Each number is 128 + 32 x the weight over the matrix's rms, rounded and kept within 0 to 255. Layers, rows and columns count from 0.

# layer 6 MLP down, 192x768, rms 0.105, rows 0-53, columns 640-767
[[164 112 178 158 109 179 157 121 172 156 123  87 131  85  90 116 138 181 103 133 166  98 217 132 114 101 159 136 123 132 127 104  83 210 178  95 143   3 131 131 136 134 152 155 129 151  96 101 122 131 115 144 186 120  76 106  79 137 126 122 106 118 153 161 127 118  97 123 170  96  86  72 169 144 124 135 137  87 138 104 164 138 127 138 190 123  98 123 160 191 113 139 131  73 118  96  62 109  86 183 121 150 128  96 143 103 117 118 153 138 111  93  90 111 163 143 171 203 171 134 123 155 109 125 167  79 134 173]
 [169  98 171 135 110 142 183 117 208 100  90 118 145 155 143 138 168 155 168 113 111 113 126 131 187 139 118 168 130 130 135 110 170 110 199 128 163  74  93 103 117 140 168  95 149 117 127 141 112  67 142 176 146  84 173  90 105 173 133 160 165 113  77 209 150  73 174 142 131 129 126 113  79 133 149 178 137 172 197 142 123  89 178 130 127 169 189 105 118 140 154 184 123 125 153 164  93 123  88 133  30 122 176 167 153  95 118 138 109 168 146 108  82 111 142 119 138 151 144 145 168 141 201 135 136 103  94 131]
 [155 134 137 135 156 125  95 181 167 122  76 144 169 123  42 162 136 146 129 157 128 104 188  46  80 124 141 174 103 107  71  46 120 143  64 183 159 148 111  70 166 148 112 155 165 113 134 139 165 105  85 118 143 105 123 129 140 123 139 127 134 146  83 176  96 125 113 163 167 123 149 168 167 128 133 176 120 141 130  98  70 112 118 149 102  96 113  83 138 142  80  95 117 151 132 109 150 106  68  87 103 125 130 152 132 183 163 147 107 133 112 161  95 181  48 112 107  80 101  95 113  47 103 127 150  79 118 127]
 [169  76 149 161 170 145 115 172 128 169 153 132 151 132  83 183 153  74 103 137 119 141  63 123 146 124 143 145 113 131 178  98 141 158 115 123 146 112 161 177  95 115 114 136 129 200 123  91 102 112  87 127 127 140 129 169 170  74 128 146 101 123  93 132  81 116  33  83 142 140 121  81 116 129 106 134 136 110 158  72  59  89 148 102 116 178 137 109 181 118 144 101 140 115 124 171 169 121  82 190 101  98 150 163 103 148 138  95  80 119 111 109 122 124  79 162 137  98 127 118 111 183 143 119 119  56  96 179]
 [141  93 131 136 136 155 114  68  53 146  58  45 135 131 106 163 109 127 182 101 134 122 154 123 174 163 106 152  65 147 139  82 107 213 182  87 176  82  42 129 108 108  91 177 181 102 184 133 180  99 139 119 162 119 171 135  63 170 102 127 157 114 128  81 170 141 120 158 120  84  41  95  80  96  56 165 108 108 110 139 153  67 129  94 175  97 151 123 144  83 130 107 110 111  58 178 139 155 155 158 103 117 140 154 138 100  94 119 134 137  93 150 163  98 136 148 159 140 168 117 159 126 114  93  83 103 146 101]
 [158 148 175 115 159 162  92 137 162 115 191 141 151 103 151 127  98 173 138 100 140 135 132 138 118 146 130  89 136 186 118  98 134 111 111 184 154 156 124 160 126 150 147 167 125 135 119 127 103 119  97  89 106  88 100 132  94 166 117 166 113 122 152 128 123 115 166 141 135 109 151 154 113 101 122 180 190  40 130 127  93 179 178 139 119 167 124 148 109  93 113 128 109 151 152 121 155 124 133 113  69 154 114 179 161 136 124 119 163 180  86 141 102 151  94 129 132 167  77 157 120 127 139 101 101 131 158 139]
 [130  93 162 134 136 143 102 127 153 131 139 133 133 138 117 106 126 116 121 144 188 167 152 148 145 106 110 152  56 136 126 117 103 103 120 198  92  63 156 183 132 135 161 139  24 108 166  82 157  74 131 120 122 130 174  89 151 149 133 126 126  68 124 101  89 121 104 117 113 104 151 153 162 147 113 134 114  95 117 221  85 194  61 126 165 173  99 152  82 150 137 153 146 195 137 133 175 130 133 151 110 111 130 137  82 125 100 126 125 126 143 125 113 102 153  57  92 156 176 147 133 225 181  91 138 146 171 158]
 [142 104 172  71 112 130 146 149  67 111 115 124 104  91 154 114  92 131 178 144 152 119  92 111 123 177 121 130  92 160 173  64 132 112 155 116  70 148 132 172 101 131 179 129 122  59 155 131 141 101 160  52  95 205 119 114 120 140 162 108 132  94 112 129 160 143 100  58 138 119 185 189 112 136  69 146 124  83 136 152 142 120 167 147 132 126 150 115 103 108 115 100 123 137 153 176 104 100 113 124 127 148 133 155 185 130  75 118 133 116 110 193 117 120 111  98 117 129 164 189 151 161 136  73 122 133  71 177]
 [158 114 141 134 142 176 119 134 100 167 109 163 182 137 181 124 121 124 116 127 142 151 230 116 141 143 159 109 162 165  85 109 170 138 109 167 119 165 104 116 104 133 104  97 115  81  91 101 105 101  87 121 129 141 163 111 129 135 139 110 147 180 109 159 103 103 117 139 129  85 182 153 172 143 163 102 173 179 126 185 131 158 137 111 146 106 127 133  91  94 158 130 144 138 140 108 118  64 119 139 125 114 146  60 119 176 100  69 160 131 152 133 129 141 176 126 103 164 176 126 126 111 110 142 165 158 119 130]
 [123 135  80 139 143 115  65 122 124 153 160 160 141 124  91  76 127 150 100 137 121  58 168 176 117 127  97 162 124 120 130 185 122 124 144 128 104 128  63 121 129  86 109 114 112 126 163 132 141 149 134 122  83 156 147 200  81  82 114  95  76  98  78  39  72 153 134 149 132  85 129 137 154 160 174 153  85 161  99  70  82  86 117 144 158 163  90 144  93 232 127 161 185 129 146 114 118  93  96  84 135 173 125 131  74  75 114  80  97 136 150 100 102 112 157  99 148 137 117 134 110 135 116  80 137 116 116  80]
 [103 106  78 152 126 114 156 117  80  92 156 143 114 119 146 118 158 108 120  87 132  99  97 139 229 144 138 185 139 146  91 122 104 128 132  96 109 113  80 120 138 157 124  74 161 187 159 110 120  91  82  87 108 142  99 106 133 169  79 143 130  90 125 128 149 157 127 118  92 134  77 101 166 110 101 132  56 106 109 157 168 127 113  68 146 133 132 113 121 176 141 103 121 123 122 138  73 164 153 124 132  91 152 149 150 126  97 150 162 161  97 145 139  91  61 129 139 128 127 136 148 137 168  90 115  93 109 190]
 [132 169 136 127 130 123 121 101 119 129 130 129  96 125 139 163 148 194 166 134  91  92 188 123 129  88 180 121 141  73 137 171 143 131 130 142 144  56 167  97 131 134 144 125  86 130 117 128 125 146 138 188 140 124 112 134 132 173 142 106 134  57 139  94 117 130 183 134 149 195  70 146  99 118  97  91 162  86 135 130 101 127 120 133 141 163 126 131 146 186 130 160 146 123  92 124 124 149 122  86 128 123 144  81 153 107 174 101  64 159  89 127  88 170 118 147  77  66 105 139 128 142 182 128 133  96 216 156]
 [ 69  96  84 193 119  88 148 155 165 120 158 113 121 186  90 178 141 140 110 143 153 202 148 138 115 169 127 134 127 136 132 196 137  47 113 140 177 178 119 139 140 104 150 141 160 144  94 135 139 114 118 102 151 119 118 143 194 141 106 128  82  75 115 124 122 181 106 119 127 130 168 109 142  55 110 168  92  79 122  75 165  75 117 209 128 134 152 186 106 164 130  54 153 149 153 109 101  85 162 107 120 115 109 134  65 168 111  29 109 102 159  89  98  95  65 128 104  94 139 120 173 103 140  95 162 187  74 148]
 [ 81  62 133  64 188  88 103 178 209 152 188 104 101  50 114 201 154 121  39 121 121  69 197   0 184 102 102 108 252 188 103  92 132 121 194 149  32 255 216 255 123 108 119 142 161 158 226  52 127 121 136  28  97 196 217 169 156 166  10 161  97 127  84 104 189 215 150 153  86 108  15 128 127  63  42 187 130 116 112 119  70 151 154 132 119  85  48 131 145 144 136  86 149 255 133 195 145 130 162 108 120 102 137 255 171 255 187  95 131 226  53 196 162 184 126 112  73 211 238 131 157 202 232  82  82  40 164  79]
 [152 153 142  80 102 142 137 121  75 184 120 111 106 122 177 113  72 133 152 119 141 112 147 100 181 120 197 158 151 102  70 149 182 133 134  92 105  49 100 134 180 200 136 174 124 102  93 150 167 165  78  74 116 172 123  34 167 178 108 156 180 102 119 102  89  87 111 141 106 153 124  66 111 165 141 155 169 124 118 173 177 160 191 188 114 108 140 160 177 155 115 174 114 143 121 114 157  82 115 106  96  77 109 152 205 115 106 106  66 106 203  96 173 123 125  99 127 137 137 128  68 122 124  57  89 117 127 184]
 [209 131 113 178 120  80 146 132 146 102 126 111 149 121 164  74 105 126  86 139 141 165 139 157 176 154  79 162  97 166  90  79 100 100 134 109  72 169  52 128 112 117 216 112 137 154 146 112 121  79  97  81 178 142 117 140 193 118 157 161 154 108  92 132 127 168  99 105 139 137 117 162 187 169 155 168 133 126 157 117  89 195 166 133 123 118 135 137 112 117 109  79  96 125 119  64 159 100 134 133 147  98 185 141 120 166 108 121 148 121  97 125  70 118 104 109 167 173 107 161 109 182 127 121 116 110 115 114]
 [139  97 145 156 188 127 167 147 195  84 166 102 132  47 161 135  59 143  71 128  93  94 155 120 138 142 112 118 125 103 176 120  85  95  66 138 151  82 213 142 109 187 105 149  38 112 162 129 117 126  89 125 114 136  77 155 152  98  98 113 133 156 115 134 171 172 124 101 111  97 143  18  54 119 136 119 164 197 159 145 122  99 141 132  89 149 189 114  76 125 112  79 177 131 173 140 108  90 124 121 157 107 125 139 123 150 145 149  76 139  81 108 134 131 107 165 144 106  83 100 126 196 118 123 106 119  98 161]
 [101 154  97 163 156 116 106 111 135 126 100 171 127 111 133 171 125 138 104 142 167 143 121 136 122  77 115 144 124 191 134 186 159 189 165 173  72 204 111 122 113 106 145 123 122 130 134 181 105 170 108  80  85  99 158 158 114  86 116 156 120 136  56 119 131 143  86 109 107  89 204  73 131 112 130 149 148 121  70 100 118 130  97 139 119 167 143 147 154 160 167 138 161 110 101 113 181 132 144 160 198 128 115 123 128 133 170 164 120 102 125 132  99  86 102 116 127 167 170 124 136 137 163 144 155 154 173 127]
 [152 161 115 193 103 145 159  74 148  73 118 107  89 109  91  93 169 148 168 166 101 118 134 105 147 109 118 129 110 157 126 156 158 121 168 127 157  94 124 109  97 184 108 104  82 123 119 149 135 155 141 158 154  36 127  62 149 106 123 163 130 173 121 129 136 131 111 173 125 145  89 122 134 112 153 169 183 134 125 110  97 139 144 124 120 143 112 128  99  95 103 137 163 127 116 113 137 199 181 104 154 132 109  68 137 104 170  98 130 126 108 174 124 103  51 111 107 136 126  77  86 117 101  80 167  94 146 143]
 [ 99 155 146 120 137  75 108 115 148 112 193 121  80 145 104 139 118 123 113 112 128 117 186  93  31 140 153 150 126 132 158 163 153  93 137 108 160 102 103 140 107 112  85 168  99 111 147 101 106  81  97 195 132 138 122 201 104 107 137  85  95 142 141  89 160 161 136 136 132  95 108  62 130 121  98  62 108 113 128 109 120  84  92 102 106 155 105 142 104 104 147 146 115 103  52 145 126 136 102 159 128 135  82 152 153  68 116 119 117 169 113 136  86 141 142  55 137 146 144  51 104 177 133  80 117  73 192  98]
 [113 111 125 177 153 174 194 137 193 121 164 115 191 130 108 140 139  82 114 106 174  88 156 101  19 116 132 156 113 109 199 105 144 144 111 162 128 151 129 173 154 129 148 129  58 183 109 155 198 100 140 193 166 140 110 111 132 113 118 148 156 145 186 157 169 129  91 136 123 100 174 104  85 126  96 124 111 107 107 117 152 157 121 129 116 152 127 110 145 152 134  85 158  73 103 136 124 136  81 172 108 124 122 167 142 117 157 144 112 156 150 168 155 144 140 111  83 161 109 117  97 115  90 123 119 153 161 133]
 [116 139 135 129 158  95 119 186 108 144 131  91 104  91 131 154 120  98 136  75 143  93 175  93  88 152 219 165 107 146 124 118 140 133 197 113 143  81 142 123 130 167 203 104 116 105 108 128  93 105 103 109 200 160 177 122 121 182 126 185 123 135 158  76 144 125 184 128  99  84  93 129 135  88 122 129  96  78 212  54 184 131 100 148 113 115 141  77 192  88 164 102 139  73 160 106 118 138 194 132 163 101 167 105 183 122 155  75 139  97 117  95 133 101 122 127 158 124 107 114  87 129 180 139  82  79 147 156]
 [136 141 135 133  85  94 171 159  75  73 113  97  87 136 133 189 105 193  97 111 132 155  98 134 103 105 104 104 100 112  97 108 162 123 129 153 168 125 151 102 133 153 117 111 122 146 199 117 138 112 168  99  81 109 103  93 111  90 164 117 147 131 129  81 182  97 133 132 174 127 198 168 151 144 131 110 100  99 118 127 111 142  74 142 172 157 140 151 138 178 138 144 183  93  92 214  86 143  69 149 163 153 111 126 121 182 152 191 111 193 143 169 140  95 185 144 148 137 162  98 139 143 144 136  95 132 111  70]
 [ 94  89  71 144 127 130 125 175 114 156 156  80 146 142 183 113  59 108  89 104 139 183 187 121 153 109 127 151  94 128 188  94 126  49 149 120  66  85 131 175 123 120  86 124  93  99 134 101 100 116 137 108 134  74 162 134 113 169 112 169  60 114 121 115  98 124  84  77  29 101 147  81 141 108 115 159 104 132  86 115 112  68 113 198 121  89 149 105 112  86 154 100 161 138 174 139 147 175 109 108  76  91 141 167  92  71 163 159 103 143  85 115  85 157  88  89  79 112 117 160 127 120 150 176 122 175 156 144]
 [113 112  55  61 141 137 101 136 121 158 148 189 118 105 145 146  76  85 122  87 100 137 119 107 139 137  97 176 123 103 131 126  93 135 191 152 118 111 165 113 131 115  50 147 151  78 123 136 111 125 141 168 140 105 184 133 154 148 110 137 133 133  38  70 102 157 118 157 143 166 170 105 111 168 115 198 208 110 134  77 134 139 144 138 100 139 141  59 141 101 177  91  98 206 126 127 137  81  76 115  53 141 125 165 140  90 106 164 116 144 153 160  96 154  87 139 139 116 121 158 119 132 149 110 137 133  92  85]
 [130 147 107 113 134 176 165 175 122  96 162 125 152 150 157  97 147 126 163 135  81 127 144 144 137 158 151 155 135 160 121  95 155 142 112 131 123 139  85 117  63 134 146 175 174 150 126 113 167  98 140 111  77 175 103 126 134 143 177 151  82  99 162 156 175  83 164 161  72 116 142 177 156 162  92  91 125 198 122 183 167  99 181 108 172  97 149  78 142  81  77 141 107 123 101  98 196 150 134 186 156 130 150  93 150 106 117 147  61 133 137  86 101 137  83 172 148  96  78 135 124  30 138 122 137 164 144 108]
 [148 156 103 178 109 143 103 131   0 122 162 146 102 142  70 108 147 102  76 242 137 162  90 176 161  82 169 113 111  95 108 129 167 101 104 131  73 144 102 112 182 145 187 137 112 105 120 103 173 120 129  86  86 138 121 148 139 137 161 140 151  87 187  52 107 144  81 171 156 117 163 206 121 203 171 165 119 117  56 110 162 184 120 122 161 187 124 116 157 112 142 168 127 117  95  90 118 153 149 123 148 145 107  93 144 173 101 149 138 137 107 146 184 201 124 122 145 116 104 123 112 104 172 170 164 157 115 172]
 [182 200 113 127 122 176  67 156 198 166 182 175  72 154 153 148 107 136 109  93 115 140 159 151 126 104 125 153 144 120  99 160 206 126 128 126 149 239 100 167  94 144 170 104 172  86 104 111  95  78 109 189 110 147 134  99 119 113 138 130 131 168 113 132  83 117 110  76 170 151 196 192 104 125 136 128 126  72 120 124 145 128 101 154 111 166 145 155 194 119 161 132 132 105 208 194 163 113 173 112 182 116 230 118 105 183 158 149 158 136 165 168 135 123 134 117 105 165 124 105 122 102 128 155  96 138 110 183]
 [157 139  81 149 107 138 133 111 137 142 124 122 111 129 167  97  37 106 107  77 207 107 103 112 131 112 122 184 140 185 141 139 135 129 162 116 155 121 116  68 109 172 112 142 139 131 107  99 123 114 115 167  95 190 135 132 161 117 139 140 113 133  82 168 159 116 144 123 130 116  91  84 171 134 102 123 142 155 113 171 123 146  70  84 139 180 119  88 134 106 130 150 110 129 114  83  84 111 106 161 186 143 141  94  96  97 133 132  55 132  69 154 139 126 152 122 119  80  98 125 106  82 145 191 138 173 152 116]
 [159 117 121  82  95 154 198 166 120 124 195 148  95  68 148 111  89 124 137 116  81 121 127  93 125  74 186 204 135  98 111 199  71 105 134  81 157  43 180 168 135 150 163 135  91 188  84 100 146 111 189 178 151 100 144 188 131 131  81 157 137 153 192 164 141 101 153 155  47 114  81 149 147 114  87 121 105 109 137 115 143 133 163  80 100 126 134 120 118  98 135 142 179 166 101 156 155 131 104 102 160 124 133 137 133 112 166  93 152 130 163  98 162 108 107 100 109  91 132 112 145 162 107  94 146  95  79 111]
 [203 125 173 157 113 138 123  67 219 146  86 122 146 127 176  95 128 124 140 119 124 127 160  98 159 109 133 133 133 140 143 165 166 129 135 156 163 155 147  96 109 148 147 115 157 145 150  98 146 105  97 166 127  72  93 189 116 119 102  81 117 149 122 144 124 130 111 160  88 112 125 137 104 127 165 174  68  85 124 169 124 177 117 134  92 110 145  76 193  31 106 166 159 129 101  93 159 131  91 157 125 167 136  94 158  88 125 166 131 103 178 152 166 182 168 118 141 150 141 113 172  97 111 184 144  96 127  49]
 [146 106  73 138  94 152  63 141 150 137  75  32 120 123 122  93 137 104 136  99 121 129 134 121 129 156 113  91 125 148 101  75 146 123 131 141  95  75 133 186 161 129 105 106  35  89 146 141 115 149 129 124 109  84 127 127 185 131  37 151 116 135 121 136 126 122 103 157 124 149  70 118 117 117 166 110  69 155 149 172 118 123 110  60 213  78  65 124 116 132  80 137 128 120 167 113 128 183 149 132 164 172 124 146 120  67  84 160 137 128 122 103 148  79  99 144 127 107 136 180 128 162 166 133 158 145  97 190]
 [ 87 124 114  80 150 129 178 100 108 179 178 160 139 151 152  99  95  97  90 102 174 128 145 199 174  62 163 146 205 112 143  87 155  87  86 118 164 129 118 159 111 110 142 128  97 122 129 165 119 150 134 143 147 109  98 139 124  68 117 165 148 175 119 174 149 129 110 133 119  83 135 172 139 133 145 107 140 158 194 160 181  97 139 177 107 103 162 115 164 159 132 122 143 165  99  92 114 125  80 104 179 125 136 154  88 145 116 150 136 125 150  59 167  98  97 131 137 174  93 119 121 160 143  92  67 136 138 118]
 [132 125  95 123  55  78 118 132 139 126 141 175 147 130 129 152 109 105 100  85 128 194 105 102 202 131 136 145  91 142  98 194 173 142 154 139 117 101 185 100 208 155 129 145 115 169  87 123 143 115 110 159 114 147 125 133 125 162 190 151 107 162 199 155 143 107 122  88 163 135  84 125 157 124 121 149 128  99 164 187  87 135  63  84 109 129  77 139 133  81 158 137 166 108 210  90 114 109 142  95 120 138 157 110 131  67 138 145 124 146 166 133 175 137 136 162 143 100 127 134 147 133  54 104 138 135  94 148]
 [ 92 150 166 174 124 138 105 168 191 169  70 115 167 141 134 150 181 114 165 134 103  90 130  95 147  92 203 133 136 143  85  91 154  83 206 103 118 102 176 221 186 141  92 153 153 145 127 138 148 149 162 143  71 134  77 112  99 142 110 145 176 184 143 127 140 125 117 172  77 122  89 187 168 157  61 147 176 110 157 123 131  96  94  80  60 134 115 110 131 100  68 111  80 127 154 178 117 178 106 174  80 136 158 165 118 153 152 141 165 110 118  87 125 174 125 111 110 103  97 180 186 205  68 168 105 147 138 129]
 [136 128 219 131 127 115 146  88 121 115 126  52 174  77 133 135  94 167 116 150 112 174 113 156  84 187 104 149 149 138 154 126 146 119 112 128 141  72 129 176 104  95 154 153 142 111 141 134 131 165 130 158  94 101 124 192 192 117 128 156 154 124 113 106 142 118 188 136 130 170 115 126 163 131 106 211 176 159 166 155 112  67 106 158 108 117 178 175  83  94 121 154  57 125  72 163 132 159 100 122 177 125 108  68  93 146  93 174 158 133 127  76 155 105 143 120 112  65  50 139 151 148 112 153 125 133  83 143]
 [ 80  21 123 158 145 126 162 147 177 144 139 124 141 107 117  54 138 135  74 127 124 119 108 146 119  98  98 156 159 161 116 108  86 133 141 118 116 152 132 167 158  65  85 122 121 106 134  72 112 144 153  33 108 155 121 141 155 145 165 186 164  77 112 138  75 151 201 141 137 114  98 115 124 144 127  93 179 137 101 172  92 150 107 149 115 107  88 140  57 128  75 154 105 160 138 139 115  73 119 107 148  85  75 146 115 155 128 137 115  61 121 108  91 202 194 122  96  69 139 143 111  86 105  86 100 155 153  83]
 [122 102 141  50 172 143 188 138 169  97  61 110 108 155 143 104 123 172 186 110 118 115 101 160 128 162 115 119 148 123 154 139 125 102 158 124 155 146 129 157 150 169  81 147  90 103 119 164  99 118 159 101 142 127 121 104 113 105 139 190 138 129  49 151 169 126  85 122 185 112 135 111 140 133 109 126 161 104 110 145  90  95 163  72 116 119 123 117  90 127 131 123  92 111  89  89  84 108  86 127 135 144 152 209 116 177 148 169 140 134 147 125 136 188 162 171 128 127 171 113 186 123 114 146 157 110 139  98]
 [123 106  93 131 126 103 104 160 177 118 186 184 132 113 110 115 231 117 201  89 119 152 142 135 118  78 146  96  91  71 141 110 185 191 153  77 111 143  98  98 179 116 194 113  58 130 100 123 106 108 119 146 135 113 101 118 172 119 181 145 108 184 159 113 116 129 111  68  97  81 242 106  84 125 126 100 126  80 110 136 117 127 124 192  95 152 128 154  57 119 138  99  95 153  93 207 128 124 115 149 126  84  70 124 103 145  90  99 154  95 139  95  65 165  80  91  91 106 125 123 101 129 139 118 174 223 119 165]
 [123 183  62 109 112 108 149 154  65 135 140 111 142 149 179 134  92 152 148 179 147  34 133 143 152 134 159 119 146  90 118 125  88 135 136 128 144 135 160 132 132 193 112 112 101 114 124 164 160  80 107 157  59 112 110  70 143 130 122 120 130 193 115 147 134  91 180 180  71 144  68 140 193 111 129 167  93 165 116 148 150 123 171 140 134 123 123  80 143 110 133 141 114 122 148 145  98 123 155 150 135 187 157  90 157  87 201 125 128 129 149  93 154 185 157 127 150 175 192  89  97 112 112 143 144  95 117 130]
 [154 142 129  75 139 159 116 156 173 111 190 133 153 128 179  94 144 128 115 150  88 106 105 147  83  95 155 108 194  94 126 173  85 126 116 109  97 104 157 166 116 144  93 119 207 101 108  90 126  87 124 149  85 132 137  89 141  77 149 118 169 168 154 118 103  67  79 132 166 177 134 168 151 126 115 174 142 159  64 110 139 141 141  86  80  99  78 134 169  94 124  59 157  91 109 120 111 203 100 167 160  96 109 166 100 185 166  93 117 164  86 142 167 159 131 137  86 146 126  98 111  92  93  99 101 157 183  80]
 [ 51 132  89  82 128 160 115 145  64 113 119 105 133 135 147  28 122 121 122 162 121 146 142  70 104 125 101  68 111 163 118 139 122 149  94 220 109 148  71  87 122 149 146 121 150 136 105 193 136  72  79 132 112 135  86 127 121  88 140  90 102  82 117 159 102  92 130 120  89 150 155 120  41 158 115 121 189 141 141 112 208 195 111 118 141 178 106 145  89 164  96 118 151 108 137 177 144 143 141 137 124  99 115 146 173  93  58 116 133 148  89  83 117  74 156 111 123 181 117 124 130  65 113 138 127 160 149 143]
 [186 142 166  76 148 137 109 167 164 138  66 137 117 158 122  78  87  70  88 168 110 100 130  87 128 163 123  85  74 147 111 138 141  98 143 185 127 145 121 149  92 136  76 140 146  68 139 175 140 110 103  45  91 139 130 115 119 211  79 123 103 121 154 121 102 134 171 111 107 109 159 127 117 150  91 153  96 192 142 163 164 171 164 148 181 151 107 152 118 129 145 103  87 121  77 123  89 103  82 115 115 190 149 161 132 100 148  95  94 168 153 148 110  99 149 126 128 149 140 147 113 137 111  94 103 121 112 107]
 [135 134  78 144 167  95 188 154 116 120  96 105 153  82 103 156 156 172 141  79 133  81 151 122  43 154 119 165 140 123 172  86  67 112  96  94 141 147 130 131 145 120 139 110 116 110 148 145 130 128  91 106 130 140 128 156 168  87 225 150 175 107 108 121 144 108 118 124 100  84 108 137 119 173  94 136 171 101 158 143 111 166 154 155 145 185 164 118 160 186 150 118 151 116 112 146  78  70 143  98 155 117 124 131 115 115 120 102 111 153  93 175 100 143 116 128 155 132 133 166 131 134  91 124 162 103 205 106]
 [ 97 129 126 106 148 153 117 146  82 131 124 108 105 152  85  66 159 133 151 189 132 113 151 148  80 149 150 166  88 117 117 134 103 111 126  79 115  79  91 113 142 144 122 124 111 153  84 117 157 167 170 168 134 153 148 115  84 140 140 157 144  50 137 138 148 172 116 153 102 121  46 108 165 164 120  74 156 174  78 163 135 114 170 129 130 124 128  73 113 151 179 154 111  97  61 133  95 135 119 138 151  89  93 145 127 119 136 109 120 142 113 150 176 179  87 152 152 144  50 107  99 109 150 132 119  76  86  97]
 [156 134 115  54 165 115 116 157  98 154 183 132 125 137 192 110 138 101 112 139 127 156  84 108 184 116 105 103 113 141 130  93 148 118 100 119 107  92 126 138 143  76  90 114 138 147 140  68 151 107 136 117 156  81 145 117 147 137 117 167 140 133  87  91 108 169 140 122 106 100 143  86 133 169 154 155  96  90 119  62 112  21  63 159 131 199  90 169 156 142 156 191 128  85 130 185 114 104 117 144 166  91 133 123 122 140 126 166 116 141 145 161 178 109  54 101 136  68 139  93 122 100 172  97 140  75 178 144]
 [ 49  77 136 139 160 159 118 133  89 176  89  84 154 140 154 145  50 183 126 144 127 151 158 106 122  98 143  90 144 110 171 111 162 112 162  81 129 155 140 167 145 105 103 106 133 123  80 184 106 141 157 130  77 122 133 200 104  88 167 186 122  99 151 147 154 134 115 132 129 130  81 103 190 140 104 168 125 126 123  83 175 107 196 159 149 120 130  99  91 152  94  99  71 136 128  67 117 144 116  79 110  95 104 191 109  71 164 165 178 129  83 199 151 213 153 179 100  87 150 128 141 104 106 128 159  90 167 111]
 [114 112 124 193 103 150 111 139 117 205 135  89 106 138 109 116  93 147  86 113  92 125 137 124 227 123 142 132 132 122  88 135 125 102 171 153 152 106 142 142  62 102 140 152 140 134 108 131 164  99 115 129 157 111 102 118 132 140 130 144 137  75 136 134 113 161 112 158 106  84 147 130 154 138  51 152 191  82 156  70 161 156 149 100 194 136  66 143 105  65 129 141  61 139 117  98 157 175 115  64 144  67 130 150 214 166  77  89 118 125 160 150 141  62 144  99 119 154 174 110 137  61 144 133 138 168 130 121]
 [131 121 157 120 102 149 140 132  54 213 116  84 119 141  77 155  79  85 140  91 103 113  49 138 117 158 169  61 147 118 201 155 166 144 183 137  92 101 127 146 113 144 105  72 158 112 155 106 111 113 152 183  78 119 153 137 184 169 132 118 128 103  97  86 138 116 183 108  94  81  77 131 120 122 104 161 160  94 177 167 114  56 121  68 109 172 146  66  87 100 139 154 137 151 155 181 152 135 119  84 199  84 157 151 145 114 136 169 104 168 122 147 122 135  93 138 134 117 178  85 144  79 116  91 103 139 128 144]
 [146 140 130  62 117 125  79  86 113  86  91 131 163 118 123 151 133 181 112 175 111 175 127 129  87 221 112 134 110  71 146 191  96 153 155 126 155  94 141 171 189  94 148 154  96 142 170 152 115 112 118 142 167 153  46 152 106 128 156  72  99  72 110 123 149  91  91 136 131 177 112 147 164 144 115 123 130 145 134 146 126 160 131  90  64 134 155 168 169 166 117 210 108 116  69 127 149 113 179 119 188 145 175 178 138 135  33 135 174 109 164 116 138 168 155 187 159 126 162 141 206 170 126 149 115 167 124 154]
 [159 154 167 101  53 133 182 117 140  86 201 154 109  95  77 130 132 165 159 139  85  85 145 161 177 111 139 131 140  44 152 161 171 136 148 127 177 159  61 139 105 126 112 165 146  94 114 131  82 146 126 130 139  49 143 122 134 138  94 119 114 106  38 108 152  69  89 139 126 180 182 152 142 107 122  82 146  98 152 102 175  98 144 162  54 125 198 106 147  97 143  98  81 132  93 124 104 168 153  60 134 138 128 133 152 102 127  89 171 173 146  66  89 122 139 120 145 104 184 101  71 152 146 153 109 182  76 144]
 [167  99 145 113 150 160 161 127 166  21 139 127 142 154 190 144 136 141 155  99 100 117 108 126 157 125  93 153  81 173 100 129 146  83 164  88 111 175 118 113 115 110 105 123 187 118 160 183 106 117 149 162 110 195  92 147 146  99 136 187 174 121  57 154 185 105 123 151 131 135 131 132 154 152 138 146 188 122 107 136 101 143 179 119 157 169 136  91 162  81 128 116 130 107 113 100 141 106 129  62 202  72 134 134 104 121 135 102 118  73 146 171 128 124 116 169  96 179 136 120 127  56 177 164 139 123 126  64]
 [118 189 110 100 157  76  96 134 144 149 149 124 128 107 135 154  70  91 120 106 174 143 170 123 104 196 144 160 110 199  62 125 135 157 129 162 116 166 108  87  93  99 134 109 173  85  92 138 113 135 134 163 144 105 139  81 130  89 119 117 177  79 154  70  76 125 170 104 105 105 159 117 106  77 132 153 101 131 132 118 158 124 132 105 132 114 112 123 145  97  64 103  67 131 136  97 121 126 121 122 114 124 109 128  99 119 103 151 118 142  80 136 167  77  71 139 127 130 130 100 135 112 173 157  97 131 116 102]
 [108 146 150 119 130 165  78 110  60 118 122 115 152 117 141 154  82 105 151 138 182 121  70 144  56 166  67 127 110 139 157  89 143 101  65 143 185 166 115 168 146  69 204 121  91 126 147 131 115  89 125 151 121 153  96 145 114 136 109 158 147 165 162 148 114 108 141 152 161 123  55 152  94 111  81 145 144 129 124 173 114 154 133 120 115 127 105  84 133 117 159 144 123  97 103 103 145  97 159 100 115 134 123  83 124 114 156 172 151 174 144  98 102 146 108  92 161 171 120 169 127 118 154 122 119  97  91 180]]